config.yaml
d_model: 384
norm_eps: 1e-05
positions: "rope"
rope_base: 7160.0
attn_scale: 0.177
init_std_qkv: 0.028
init_std_o: 0.0
weight_decay: 0.034
schedule: "wsd"
Each number is 50 + 12 x the weight over its row's rms, rounded and kept within 0 to 99. Layers, rows and columns count from 0. The size before them is the row's rms in percent of the matrix's.

# layer 5 MLP up, 768x384, rms 0.163, rows 91-115, columns 96-191
107:46 64 75 48 46 67 55 80 30 41 35 74 54 74 41 53 67 52 55 44 60 53 49 46 67 44 24 66 27 43 58 68 44 72 61 43 63 14 67 42 51 36 54 54 55 42 50 41 51 44 60 63 50 65 40 36 52 45 55 41 47 33 46 53 31 32 26 76 34 38 62 55 35 32 47 48 59 40 50 49 52 47 43 43 41 73 50 59 34 44 57 49 51 49 51 49
093:39 45 49 71 59 31 47 68 50 61 55 45 47 47 41 20 65 73 49 35 56 52 36 51 52 56 58 50 50 58 59 63 52 56 70 52 35 49 61 52 42 50 49 57 59 46 48 42 30 48 37 44 51 51 61 49 39 37 23 66 65 50 42 33 52 76 55 62 64 43 61 40 75 47 53 43 46 65 24 45 41 35 53 42 37 60 43 54 52 40 47 41 64 66 36 76
086:55 42 54 45 52 52 61 34 53 46 51 16 67 29 30 59 40 50 24 42 64 56 48 39 48 38 49 63 20 59 64 84 46 36 51 52 60 35 56 41 72 65 66 68 48 59 52 42 54 70 46 34 23 55 46 22 51 37 33 55 40 40 55 50 42 72 37 54 52 56 50 74 48 43 53 66 51 34 65 40 56 23 40 27 74 54 61 48 39 47 39 42 68 48 38 40
099:88 52 46 54 63 54 44 46 70 68 41 45 49 52 59 69 56 75 57 60 56 34 51 57 34 42 38 26 61 43 47 53 35 59 49 63 48 41 41 49 72 57 72 68 69 56 57 45 53 60 58 49 56 49 72 52 55 45 53 24 36 64 63 35 55 56 63 45 50 59 55 49 56 57 65 38 28 48 87 36 70 49 60 57 46 46 29 39 37 44 41 46 42 39 59 46
106:38 46 36 66 64 39 40 59 52 42 74 68 69 47 44 43 28 56 60 53 36 63 37 33 74 49 29 37 66 58 66 51 22 54 37 53 84 51 39 45 52 55 55 28 41 53 58 52 49 55 60 46 58 61 67 45 54 35 42 53 46 40 37 58 41 48 53 36 40 34 55 65 46 44 43 28 64 42 46 69 36 48 55 43 66 64 48 53 63 65 46 41 48 51 34 76
104:44 32 25 44 22 51 44 51 60 69 63 66 49 45 54 45 46 55 64 62 70 41 74 51 50 53 54 35 61 34 29 58 55 44 42 64 27 61 34 57 54 41 57 45 57 41 49 42 63 30 47 53 69 47 42 34 35 41 69 56 40 39 26 48 52 46 51 48 51 54 31 55 59 52 57 67 30 74 53 45 43 60 52 43 57 65 58 39 41 69 37 45 69 39 62 69
097:65 54 50 57 27 63 68 68 63 39 36 40 52 56 30 39 54 38 27 69 24 29 31 90 43 53 53 54 48 54 71 31 64 45 39 60 45 54 58 53 72 52 72 36 46 29 44 60 43 41 55 45 47 61 59 46 53 73 68 40 28 45 49 34 37 38 63 15 64 64 57 42 53 47 69 36 45 71 46 30 57 40 45 50 48 37 56 36 50 56 49 48 55 64 50 53
104:50 49 55 50 42 39 34 32 71 32 44 41 41 53 51 39 40 46 64 45 46 40 17 46 54 58 47 44 46 63 43 57 26 66 50 45 54 44 42 48 62 51 59 66 58 31 49 63 49 56 49 67 59 60 70 39 32 60 45 44 40 34 54 25 55 39 37 66 54 38 50 32 55 39 44 47 54 42 42 51 48 44 35 51 54 41 47 58 62 71 29 54 70 44 52 54
098:63 68 41 35 38 30 43 60 62 36 67 48 47 46 50 43 30 42 32 50 55 38 59 31 58 57 38 55 49 57 39 56 49 55 41 43 55 37 52 43 28 47 44 72 56 48 52 56 57 48 33 39 58 57 51 51 47 41 40 39 48 65 68 40 65 56 50 33 43 39 55 27 77 49 33 40 52 51 36 52 41 40 61 46 49 50 52 53 41 67 59 63 34 55 32 59
105:33 63 57 54 51 41 66 42 41 51 66 46 32 38 73 60 57 31 28 55 69 31 68 57 51 48 54 64 48 40 42 46 70 39 66 44 57 62 50 51 52 41 27 53 46 63 78 61 55 46 25 53 55 68 48 54 50 37 65 24 43 52 55 72 54 60 44 45 55 47 56 48 37 66 52 52 53 38 30 41 43 40 58 41 77 41 71 40 47 55 59 47 53 37 65 53
102:51 46 64 48 49 48 52 44 45 59 39 31 65 70 54 39 73 67 64 54 67 53 48 52 48 74 37 57 43 55 62 61 38 41 49 59 56 45 49 44 29 70 50 45 44 28 45 55 42 50 53 31 65 45 47 61 60 62 44 45 31 54 58 64 34 49 73 64 54 43 57 49 53 51 47 57 53 18 42 59 32 50 32 62 45 49 45 44 53 58 43 44 64 57 34 45
097:56 32 41 58 69 57 51 45 64 50 49 61 44 45 53 49 58 47 56 49 57 64 38 58 48 53 50 44 46 40 45 44 39 63 48 37 47 43 77 50 53 57 44 69 43 31 23 51 46 43 31 59 39 26 52 70 60 57 44 46 33 56 67 53 42 48 37 55 73 28 63 51 29 30 30 46 32 42 55 64 63 51 54 42 46 56 40 42 58 34 48 54 72 26 46 50
103:48 37 35 46 61 68 42 81 65 53 58 43 63 49 58 40 51 74 41 48 35 43 50 51 67 50 37 46 39 67 29 61 52 48 41 65 76 59 56 65 38 60 69 61 60 59 46 36 78 35 57 30 58 49 51 55 51 62 59 58 46 47 66 63 48 49 35 71 35 65 42 57 41 52 54 59 47 55 68 31 42 47 55 73 45 71 43 31 45 70 52 71 46 42 55 33
097:42 68 37 61 54 52 57 34 40 71 59 37 63 42 62 54 65 51 59 64 40 36 54 53 60 50 44 40 57 71 51 57 55 73 59 37 43 43 31 41 51 43 47 53 49 45 81 16 32 61 54 51 71 23 41 45 39 59 39 38 54 72 32 45 50 68 48 45 43 34 42 64 31 54 37 36 40 51 49 49 59 34 53 53 61 26 46 51 44 51 53 45 41 53 61 50
092:32 60 65 44 59 77 42 59 38 54 56 39 47 44 67 83 53 48 45 37 59 76 23 38 27 44 59 71 59 42 65 43 43 65 80 55 55 48 49 49 53 57 47 56 66 56 50 51 41 54 49 49 61 47 32 37 51 62 60 29 45 56 50 64 50 56 66 55 53 51 28 48 36 36 57 64 47 42 52 45 54 28 41 67 42 44 25 46 58 67 38 45 35 40 57 52
094:39 56 67 41 41 44 55 42 39 77 43 50 39 53 53 47 88 47 45 31 64 50 51 53 45 48 39 38 46 54 59 54 43 59 58 38 56 51 45 69 68 62 34 43 59 42 46 69 39 30 59 49 54 65 69 51 42 66 30 36 66 66 40 37 68 45 61 26 51 45 74 35 60 55 45 63 40 28 62 48 32 55 52 63 53 47 45 34 52 42 45 53 45 50 42 33
098:55 31 56 55 39 58 60 72 56 41 73 40 45 29 61 43 62 48 49 56 46 66 55 59 52 68 34 51 43 57 49 53 84 75 48 46 43 57 42 55 67 63 45 37 43 55 59 48 59 54 63 46 51 72 68 46 63 27 49 53 53 41 52 48 34 56 63 48 67 24 55 63 52 57 46 47 44 64 85 53 65 63 52 36 54 59 62 47 56 47 54 39 46 49 68 68
097:43 52 43 33 36 57 51 69 64 54 39 68 54 55 51 50 65 35 62 50 39 57 52 51 26 42 40 32 47 56 38 63 30 52 48 62 51 36 34 54 38 18 28 61 41 53 55 56 46 58 50 52 33 38 43 47 63 52 32 76 46 57 36 59 57 58 40 42 41 50 42 26 35 59 55 75 48 58 53 51 52 57 57 40 49 35 54 61 86 50 64 59 58 57 52 34
118:38 51 49 38 52 61 42 23 49 52 68 44 58 42 40 55 53 57 60 66 37 52 45 43 37 41 34 47 53 42 59 39 60 70 64 42 34 48 45 64 29 60 26 33 18 43 64 36 46 57 47 62 40 57 56 57 55 25 48 68 51 62 73 74 38 46 33 35 49 64 42 58 56 41 52 54 49 38 53 41 53 68 37 54 73 42 46 68 36 67 41 46 31 53 33 42
106:56 48 39 42 48 38 58 34 23 43 58 18 48 53 34 45 53 48 45 53 58 50 63 44 32 53 69 32 43 34 56 59 53 83 44 51 44 63 56 44 47 72 47 49 51 48 40 42 52 40 66 48 55 40 56 44 52 61 53 44 46 29 53 49 46 58 42 45 31 45 39 16 57 39 70 52 35 37 22 31 52 71 36 59 50 38 53 61 68 73 64 37 91 40 47 55
095:69 39 69 40 71 56 37 49 37 75 47 49 51 42 47 55 71 34 37 39 50 40 56 40 81 35 44 34 48 38 62 50 49 53 40 43 43 54 33 69 59 46 64 39 68 31 68 63 63 54 38 43 35 45 42 42 43 59 65 72 67 41 49 46 51 51 80 34 51 62 37 36 35 51 27 49 37 70 75 44 45 59 60 40 47 53 66 64 37 53 41 34 26 61 31 66
094:54 45 46 51 48 64 45 45 62 49 41 79 65 32 33 41 63 52 36 64 57 45 56 71 37 68 57 26 46 59 74 64 48 25 62 29 57 40 57 40 51 48 34 30 50 21 43 53 41 44 54 54 48 40 35 57 43 52 55 61 56 55 47 44 32 63 55 29 40 32 61 31 54 47 47 42 54 24 44 58 32 55 45 48 53 49 53 65 31 44 46 48 44 65 73 37
098:56 57 47 46 46 49 46 45 43 56 22 46 32 38 30 74 44 73 69 45 65 44 68 55 39 41 54 38 34 41 67 50 30 52 51 69 60 64 46 60 39 42 54 42 74 50 48 27 53 28 37 45 60 45 41 42 67 27 45 43 40 76 50 67 34 25 32 49 41 54 36 61 40 61 47 50 56 56 45 57 45 67 42 46 46 46 67 51 53 61 31 28 52 31 48 68
096:51 59 41 41 53 58 15 37 55 47 43 37 61 43 17 32 70 29 48 49 42 39 47 50 57 55 52 52 52 67 49 68 51 40 46 56 50 51 59 55 38 59 59 50 45 56 48 57 61 75 40 35 47 46 45 51 48 59 35 44 39 30 54 55 24 37 51 46 58 64 51 36 69 38 45 51 53 71 44 39 37 25 23 44 27 48 27 69 55 49 49 46 61 70 34 44
108:76 38 56 37 41 39 60 68 63 60 51 55 32 58 67 46 45 45 34 48 46 48 47 41 43 30 53 55 44 45 21 52 44 60 55 54 50 37 56 50 54 56 56 57 19 35 58 39 52 59 41 32 36 38 42 61 58 43 42 60 45 61 51 71 50 57 63 46 36 50 57 76 47 69 37 66 38 63 54 33 38 49 51 51 71 65 46 35 64 43 63 55 55 67 79 50
# layer 5 MLP down (transposed), 768x384, rms 0.15, rows 91-114, columns 96-191
103:49 44 26 47 50 60 47 63 54 39 45 36 48 57 48 42 51 47 64 44 35 52 47 56 64 59 73 36 47 56 45 39 32 30 42 28 45 47 53 49 42 45 51 61 46 64 50 66 51 56 40 59 46 33 77 31 58 49 52 26 44 54 52 44 55 77 54 52 35 47 41 43 36 61 60 57 47 31 56 46 59 57 51 44 62 65 64 41 31 57 30 82 45 58 42 36
092:55 56 31 62 59 19 52 47 56 38 37 42 38 41 56 47 44 21 51 60 36 69 54 54 50 42 49 73 55 33 38 37 16 55 43 52 46 76 57 48 56 47 45 43 65 54 38 48 42 54 67 62 72 23 32 53 58 53 28 40 61 38 27 54 34 25 54 48 47 64 51 43 54 69 44 55 43 59 57 67 75 43 57 66 59 41 55 59 47 43 56 56 57 67 72 39
101:62 63 49 29 48 58 40 52 53 30 61 67 61 30 44 33 42 58 40 34 71 65 52 50 71 49 56 48 49 51 79 34 43 48 49 64 42 42 58 46 64 52 32 41 42 40 61 66 68 36 62 55 35 48 66 40 52 26 47 33 44 54 54 44 44 50 52 44 41 45 53 51 45 56 87 64 59 33 45 42 41 30 45 34 54 54 48 37 47 40 48 57 52 52 60 40
099:58 47 65 43 49 66 53 50 40 41 48 59 45 52 57 85 37 46 44 57 56 40 61 57 57 26 30 54 74 27 61 65 40 56 33 61 40 46 55 50 51 48 45 49 52 27 67 51 47 64 39 40 59 64 52 74 61 48 63 40 35 49 47 42 53 54 47 52 31 38 48 50 73 40 52 48 55 54 54 59 52 64 64 53 57 56 57 58 71 43 61 28 50 54 68 80
108:51 27 55 66 43 42 48 67 47 47 60 54 57 49 46 41 39 74 59 57 60 36 61 43 58 52 28 42 66 43 54 52 58 43 42 31 64 44 30 44 51 40 57 67 63 61 57 32 42 36 51 56 49 48 63 48 65 48 58 61 17 50 58 38 49 61 49 50 63 45 40 40 55 57 56 48 59 48 59 68 54 61 55 54 46 47 43 38 59 53 68 61 41 61 43 35
099:70 53 61 38 32 51 29 59 53 46 65 57 54 39 37 29 32 40 62 50 52 46 49 49 44 53 69 41 49 45 44 33 19 53 61 27 61 64 52 50 47 61 64 57 43 60 58 52 40 53 50 39 28 65 51 58 45 41 47 41 56 78 33 53 46 44 74 29 32 54 39 61 35 42 43 64 41 56 68 29 36 59 53 62 58 65 42 44 38 43 52 45 20 64 20 56
100:68 46 20 61 68 43 57 63 60 54 48 41 34 34 40 33 44 52 48 65 60 55 26 66 23 63 63 33 60 49 46 37 58 59 50 43 34 38 51 56 66 43 51 45 47 52 51 49 54 57 48 27 57 59 63 49 48 66 55 45 70 40 64 51 55 68 43 40 59 36 37 31 44 62 48 29 51 54 52 58 38 56 58 51 58 39 35 50 61 49 42 87 32 42 46 45
097:40 64 30 31 52 53 49 46 44 50 56 25 58 54 59 37 56 56 19 69 55 52 63 49 41 26 49 58 73 44 38 70 65 57 36 42 40 45 44 32 33 38 61 58 34 44 20 38 60 30 60 64 54 51 66 56 44 46 44 39 53 40 62 48 37 49 71 58 39 49 66 56 57 61 47 53 45 63 47 39 57 42 72 73 68 25 41 38 48 48 48 41 67 44 27 65
097:56 64 39 43 51 66 56 51 50 51 52 66 46 61 49 47 47 59 56 54 49 33 27 36 28 55 47 46 59 30 49 37 71 40 45 47 48 60 41 55 52 40 69 54 37 41 79 59 55 68 59 44 61 43 33 45 48 72 74 53 64 45 34 40 44 45 45 45 55 29 49 12 46 51 55 25 62 38 61 57 36 42 36 36 50 55 36 62 57 52 58 56 35 39 37 63
100:51 28 44 73 60 48 50 46 50 63 56 64 45 44 58 58 34 45 34 71 44 49 50 48 61 56 42 49 72 37 42 62 53 46 43 50 72 81 56 47 49 37 38 43 41 49 56 51 39 31 40 41 62 62 39 65 52 62 40 38 51 47 47 44 52 43 56 40 58 39 41 40 79 34 45 82 38 43 41 53 44 40 64 45 47 36 47 62 44 40 46 41 31 36 19 37
103:53 50 63 38 36 44 68 54 55 29 52 51 67 57 68 32 56 60 45 43 66 40 63 45 47 67 60 51 54 54 80 50 33 64 49 58 41 58 38 32 56 65 46 60 40 51 39 60 34 37 60 51 47 45 49 57 58 62 46 39 54 54 61 52 42 49 43 73 55 66 86 36 54 69 67 48 47 46 38 54 30 28 62 48 49 50 49 29 38 37 48 35 57 73 42 49
105:17 26 70 43 60 37 60 51 57 50 43 43 49 63 54 45 58 60 30 47 54 58 45 58 70 43 50 28 62 48 56 42 44 47 48 52 37 38 41 40 46 58 32 43 49 52 48 42 46 48 26 52 44 56 59 42 57 61 42 44 72 56 56 29 63 58 63 48 33 63 48 39 52 50 50 40 59 34 42 61 53 46 39 28 35 46 43 42 54 50 48 67 61 56 52 31
103:38 50 47 53 60 61 27 49 42 52 48 57 42 41 45 46 64 53 33 50 39 44 30 44 53 66 76 43 40 40 58 40 40 69 53 35 56 43 47 71 42 50 56 67 31 53 49 70 40 32 53 37 26 66 58 42 67 58 49 44 50 47 38 47 61 49 59 51 34 57 37 58 54 48 33 25 73 25 48 60 38 31 63 64 57 55 43 67 49 30 53 54 38 56 62 63
101:55 41 52 60 31 52 50 41 41 53 30 30 53 77 40 28 59 42 50 56 51 48 42 49 45 41 45 45 50 64 65 47 28 55 53 63 56 63 56 54 36 59 67 31 35 36 41 61 59 42 55 62 42 58 25 44 53 41 52 25 38 44 30 52 49 53 38 37 66 52 66 37 49 56 50 68 58 51 46 52 43 65 61 58 57 53 55 49 16 56 43 56 50 65 61 48
096:53 46 63 73 41 56 33 47 43 56 62 68 45 61 56 48 72 80 50 61 55 77 47 83 73 46 76 33 52 58 36 55 52 52 49 49 62 61 39 49 54 53 44 39 42 51 68 48 58 30 37 50 54 31 28 30 55 52 48 44 64 57 69 49 32 60 31 61 57 48 52 49 78 61 63 56 63 47 32 38 49 32 60 63 56 62 41 71 80 57 70 33 53 44 42 61
100:54 47 63 55 70 38 45 54 70 54 31 56 17 64 59 39 73 59 53 69 51 40 41 42 49 31 43 22 35 54 50 56 61 40 49 48 76 59 49 42 43 32 39 33 41 64 58 43 53 33 59 59 51 62 73 36 65 41 22 26 63 49 51 38 54 27 55 32 49 51 71 47 50 62 43 52 39 49 43 49 62 51 46 51 47 58 56 65 49 27 51 56 37 59 49 49
100:34 68 43 61 57 70 47 43 52 39 37 59 39 54 48 52 50 37 54 53 37 42 50 44 45 70 85 36 42 60 69 53 52 49 27 38 57 54 34 42 67 62 70 55 53 34 72 29 55 39 48 63 37 42 60 37 45 33 68 74 48 50 48 74 57 44 57 52 49 23 67 55 55 41 34 56 26 42 40 32 73 89 42 74 44 39 54 48 57 61 63 40 45 53 56 48
100:41 40 57 69 58 22 24 45 41 50 39 54 33 67 41 42 41 30 49 50 80 67 57 44 62 75 48 31 33 69 71 37 55 44 48 50 35 40 71 58 45 29 56 61 63 40 61 43 50 59 38 52 31 48 51 51 61 53 57 62 50 51 54 48 69 40 50 52 56 51 52 53 56 63 63 59 47 65 53 47 50 48 29 75 72 38 55 47 55 55 39 39 48 55 37 71
114:42 47 58 48 43 58 37 50 61 59 47 45 50 43 53 46 54 34 40 31 31 37 41 53 49 40 46 44 66 63 48 40 52 47 66 48 30 61 55 54 38 53 43 57 63 52 52 36 58 79 51 48 66 65 34 40 39 61 44 58 29 62 38 54 41 53 45 51 36 53 52 67 61 44 30 62 45 33 48 40 58 69 77 14 67 34 57 44 51 62 28 39 39 45 40 43
106:49 45 38 74 48 46 64 52 58 39 46 72 51 32 61 56 57 82 37 32 45 67 60 65 47 53 57 54 37 52 58 23 40 51 42 57 45 67 49 75 72 24 41 34 54 45 45 47 56 72 36 70 24 57 44 56 28 47 62 63 48 16 46 50 58 78 58 37 58 36 66 34 65 64 43 64 40 39 77 54 38 72 58 43 55 55 57 62 28 56 55 55 52 56 55 53
099:55 53 32 44 39 40 53 34 43 55 39 43 38 46 40 63 61 58 26 53 46 37 47 31 62 51 42 51 69 37 28 50 61 38 53 17 48 49 56 62 51 42 50 35 71 28 19 48 39 62 25 49 35 42 58 58 38 61 52 53 52 74 60 48 53 47 40 68 43 56 39 47 39 56 50 37 35 62 34 41 76 49 55 49 39 45 45 48 73 56 43 46 42 43 56 37
097:45 37 57 57 52 45 56 45 56 67 45 37 42 51 51 50 81 60 53 59 48 67 46 54 49 62 41 47 51 34 89 47 26 48 62 46 56 48 59 56 63 53 41 35 54 33 53 53 57 45 52 59 35 50 61 57 53 33 35 68 31 44 66 52 18 45 49 30 61 47 56 56 49 45 57 75 46 44 54 52 48 64 48 56 37 27 59 59 26 43 43 22 45 45 45 54
094:48 46 58 60 40 52 39 55 62 32 65 51 66 57 54 24 35 49 52 61 36 51 53 33 51 37 66 68 37 38 50 69 31 49 44 34 34 57 68 53 34 41 28 54 55 55 37 43 61 73 44 72 45 36 53 52 73 32 47 52 73 62 38 57 48 04 47 38 30 49 62 49 43 52 60 51 46 40 54 50 24 68 44 75 61 52 46 58 53 29 40 77 32 60 57 59
097:58 66 25 64 62 33 65 62 67 53 40 73 56 60 43 62 66 50 53 46 60 51 36 50 49 44 40 64 45 67 45 52 47 45 34 68 53 23 39 51 60 56 54 39 40 39 46 66 69 47 53 48 33 44 38 39 44 34 38 32 35 38 59 61 55 61 33 44 48 49 45 52 59 63 63 40 55 53 59 57 46 42 44 25 44 78 40 38 71 45 69 51 72 54 51 56
# layer 5 MLP gate, 768x384, rms 0.156, rows 92-115, columns 96-191
093:49 50 47 41 53 46 54 56 51 64 29 53 52 40 46 62 36 47 50 49 78 28 64 58 55 51 38 47 52 48 49 41 61 58 45 53 39 38 62 54 31 67 54 55 54 46 49 60 37 29 66 55 29 67 46 44 54 67 45 41 37 59 57 49 59 46 33 37 46 48 47 39 39 60 40 31 54 42 54 40 36 56 45 49 57 72 45 47 43 48 47 41 66 31 34 59
092:72 63 48 46 41 70 38 53 50 44 49 48 41 52 60 62 53 42 46 30 56 47 40 39 50 40 40 37 56 71 59 42 58 57 53 44 35 36 36 61 42 32 53 52 40 45 54 41 29 44 46 50 61 48 44 35 42 33 46 43 71 51 64 52 40 54 49 54 47 33 34 56 45 49 47 48 41 46 56 55 44 55 38 40 59 69 40 46 72 48 70 45 39 61 45 47
100:59 50 47 46 51 60 51 47 69 46 60 51 51 52 57 58 52 72 50 32 58 41 50 64 32 52 54 57 59 57 46 50 48 60 63 72 59 33 79 73 31 42 78 61 48 56 45 48 49 53 48 65 54 48 38 48 28 85 57 49 41 52 79 33 52 61 35 30 66 49 36 69 42 61 60 40 55 37 66 67 48 48 62 51 76 54 48 55 41 31 52 48 59 51 35 45
103:44 40 42 57 43 46 56 68 50 59 32 59 56 60 47 59 36 32 55 53 56 61 55 44 35 68 36 43 49 44 55 36 47 71 71 48 73 58 56 44 63 54 62 47 58 44 66 68 58 62 61 57 40 39 59 30 62 37 51 53 38 49 34 49 35 62 51 54 76 68 44 48 62 53 67 35 54 60 47 38 58 27 64 48 79 79 55 51 64 51 59 52 31 48 44 56
101:67 69 58 33 18 65 38 50 44 54 58 52 34 25 49 27 35 65 41 63 51 41 36 61 67 44 31 40 66 48 60 41 59 66 50 58 60 86 51 42 54 33 44 51 37 66 63 40 61 50 40 54 56 51 35 47 68 61 56 69 57 60 53 27 51 61 38 44 52 34 29 38 62 37 42 49 52 57 45 62 37 59 47 36 37 51 60 31 48 56 58 47 47 54 53 54
091:49 23 59 49 42 46 32 39 48 60 73 40 49 48 42 48 52 50 40 31 37 48 50 34 55 45 54 54 72 55 49 46 57 59 57 47 54 44 38 34 34 39 56 49 31 74 53 61 60 53 60 46 37 45 74 41 49 27 59 70 41 52 58 36 47 58 40 47 63 40 60 68 45 38 42 45 69 41 52 45 42 60 48 47 43 56 43 37 61 58 44 43 54 54 42 52
105:31 46 42 53 46 55 32 26 57 47 72 45 64 63 36 56 56 32 27 50 44 55 40 76 65 49 56 40 52 62 57 40 43 32 53 35 50 55 43 52 45 56 46 60 61 51 54 37 42 67 48 46 48 66 55 58 50 51 65 37 57 72 77 51 46 77 43 53 62 52 72 42 41 47 43 42 30 57 50 74 76 70 40 33 51 55 34 55 63 53 43 57 37 50 53 52
100:65 57 53 36 63 32 50 15 30 50 49 45 60 25 56 55 43 41 47 68 60 67 67 60 49 69 39 58 45 44 42 66 38 51 48 45 42 39 43 58 64 43 32 55 42 48 63 53 40 65 49 64 54 58 35 27 54 42 47 23 45 59 65 44 63 68 39 40 58 48 56 32 36 18 50 36 60 47 52 47 63 37 38 44 43 60 45 43 32 52 33 49 39 65 66 51
102:44 53 35 62 46 34 44 54 54 57 80 58 48 62 61 29 56 44 44 42 87 48 61 55 26 59 47 67 62 28 51 57 62 59 66 47 48 31 56 39 51 58 46 41 58 35 59 58 37 27 32 65 44 66 55 63 59 27 42 58 56 64 38 45 40 39 41 45 35 42 37 47 42 60 46 79 53 40 42 44 41 56 46 42 69 38 47 60 60 52 37 55 37 51 46 53
099:42 73 36 56 71 58 35 50 45 80 54 55 23 47 41 59 42 40 30 50 46 45 57 60 54 70 59 61 70 50 44 40 64 27 46 31 58 41 42 35 58 38 47 34 40 54 59 44 32 51 77 31 59 50 57 44 36 51 62 60 31 43 36 31 42 33 50 31 49 46 42 09 46 60 49 42 46 49 43 53 46 55 46 55 49 50 45 59 63 65 36 62 57 56 55 44
097:55 50 51 35 36 55 50 58 70 41 44 75 59 18 75 53 32 38 46 29 61 40 33 60 45 35 46 35 55 63 25 39 40 34 60 48 50 54 40 49 62 73 61 71 34 47 41 48 64 79 52 56 38 45 46 43 49 50 36 67 43 43 56 38 73 49 30 60 55 44 65 74 65 65 40 45 40 51 54 39 51 58 49 33 42 45 66 50 54 37 50 56 57 41 48 49
102:49 39 41 37 39 37 39 48 42 44 57 42 46 46 54 43 50 50 50 61 36 41 76 67 49 52 52 17 54 60 32 33 63 44 63 51 58 28 52 60 52 49 59 71 51 42 68 48 50 26 44 55 40 60 55 40 49 87 58 42 62 37 59 40 44 45 48 65 43 49 63 51 67 18 49 59 49 51 48 48 47 34 85 58 61 84 41 29 40 45 40 42 34 52 42 52
098:80 55 46 48 65 32 69 52 63 25 51 60 39 58 44 57 45 57 30 46 54 69 57 57 49 46 57 42 54 62 56 77 57 39 35 70 46 43 42 53 60 55 49 65 21 29 32 57 47 55 62 46 64 52 62 64 50 44 55 40 54 54 48 51 55 52 50 47 57 57 47 58 63 27 31 44 68 64 42 46 62 55 67 60 39 52 67 52 37 49 67 60 72 70 43 41
098:48 53 32 45 48 45 63 40 40 46 39 39 60 44 43 47 54 54 57 41 54 43 53 48 39 62 33 51 48 46 51 30 68 56 51 58 33 96 42 54 43 51 41 55 55 63 48 28 73 50 38 42 43 36 68 56 54 48 53 45 60 54 39 51 33 40 62 46 31 35 56 36 53 32 36 47 68 55 49 61 70 58 57 42 63 71 60 61 38 44 39 60 70 27 48 52
093:42 60 50 42 57 56 30 56 54 45 66 55 48 66 66 26 72 23 48 63 65 48 48 72 59 70 45 35 50 25 57 51 60 52 71 44 56 24 49 53 30 56 48 48 30 52 37 36 52 33 63 55 47 42 59 51 38 52 53 64 42 31 40 48 42 60 46 35 29 52 67 44 59 57 60 48 58 50 56 41 58 40 57 32 52 37 63 68 44 68 54 46 69 57 65 63
107:55 46 45 53 68 54 45 41 53 59 64 22 38 60 58 67 61 51 57 33 43 42 54 55 53 70 38 57 47 28 41 42 51 36 61 19 60 26 42 51 55 38 53 62 38 67 60 30 43 54 41 46 63 70 48 60 54 28 59 40 41 52 66 52 65 30 52 34 67 46 73 48 57 42 58 58 27 45 43 32 72 40 51 23 45 34 36 58 83 47 42 38 37 48 63 41
099:55 34 77 65 56 58 45 35 67 42 53 53 41 54 58 41 54 51 66 56 68 56 45 54 51 60 27 27 54 57 61 66 46 39 62 49 46 32 75 55 42 56 30 72 57 41 66 60 28 70 57 50 72 56 63 71 55 42 45 56 56 45 56 53 63 47 36 52 51 51 37 50 52 42 48 56 56 33 58 38 51 53 34 44 48 57 47 38 46 36 42 61 69 42 53 53
111:18 44 26 52 24 51 35 34 51 58 46 32 65 26 49 48 41 43 52 44 47 51 46 53 34 47 74 42 85 68 36 45 70 59 68 41 47 73 38 53 44 46 42 36 41 54 38 47 44 47 77 36 40 57 69 64 46 38 79 60 51 39 31 47 35 43 34 60 42 40 24 58 53 19 45 59 77 61 60 53 38 60 52 56 55 54 48 47 54 63 64 79 53 65 55 48
115:47 58 52 51 44 34 46 35 37 43 27 51 60 47 78 67 68 25 33 31 58 49 58 63 54 47 60 47 58 45 52 26 57 38 50 33 36 57 43 45 72 70 57 52 70 59 45 50 35 49 51 36 46 51 41 48 56 40 50 30 45 33 41 52 41 66 34 76 56 45 56 46 51 29 55 40 59 29 64 58 41 46 49 68 40 73 29 29 36 54 50 62 54 45 58 44
095:58 63 48 46 55 48 73 53 57 52 61 35 57 43 50 43 41 25 96 34 45 58 28 60 54 38 71 52 61 30 66 53 43 61 51 62 64 30 55 40 61 65 32 54 57 42 48 29 14 64 63 31 42 13 30 78 61 60 67 54 37 51 42 70 61 65 56 44 53 65 56 65 55 40 60 26 60 43 53 41 44 56 29 42 31 55 49 63 43 48 60 64 53 41 71 48
089:77 75 60 54 61 67 47 33 36 59 58 57 43 60 54 36 26 42 51 69 28 65 56 63 49 40 48 48 88 26 54 61 50 44 44 47 44 48 55 43 49 41 71 40 49 64 55 32 44 40 53 63 38 61 36 35 22 63 45 59 37 65 44 47 58 59 62 42 24 34 33 57 69 37 58 39 53 55 52 32 43 73 40 64 52 51 41 28 35 60 28 37 47 69 49 43
101:57 61 36 32 59 41 37 56 61 65 60 35 30 43 29 63 36 60 50 51 46 54 51 72 31 41 72 45 74 47 52 39 41 46 57 49 51 39 29 32 42 38 52 68 43 31 54 54 79 53 58 39 55 55 61 54 54 47 63 56 63 59 38 64 66 31 50 45 54 39 36 37 49 47 28 41 56 46 32 40 29 42 47 59 66 56 47 41 57 60 52 60 41 51 47 52
092:48 43 52 43 47 38 46 52 44 59 52 35 40 56 27 29 51 30 41 53 63 58 47 71 49 65 56 54 41 69 42 43 74 37 51 48 75 37 51 69 73 46 71 33 58 37 44 55 44 62 63 56 46 67 42 39 49 39 59 48 51 40 60 39 51 66 41 38 50 43 50 64 47 61 37 60 53 49 60 45 57 43 44 52 68 52 63 29 75 21 52 50 57 71 54 47
101:35 71 56 34 41 62 31 27 47 52 33 47 70 59 65 40 57 54 54 60 51 51 37 73 54 50 74 39 58 54 55 56 71 58 50 46 40 48 59 67 35 67 70 51 60 45 67 64 68 53 59 47 54 55 42 77 57 69 70 53 34 50 65 44 52 56 63 60 36 48 50 59 45 61 34 42 56 63 58 46 43 29 56 64 45 41 46 37 51 58 53 49 50 64 64 35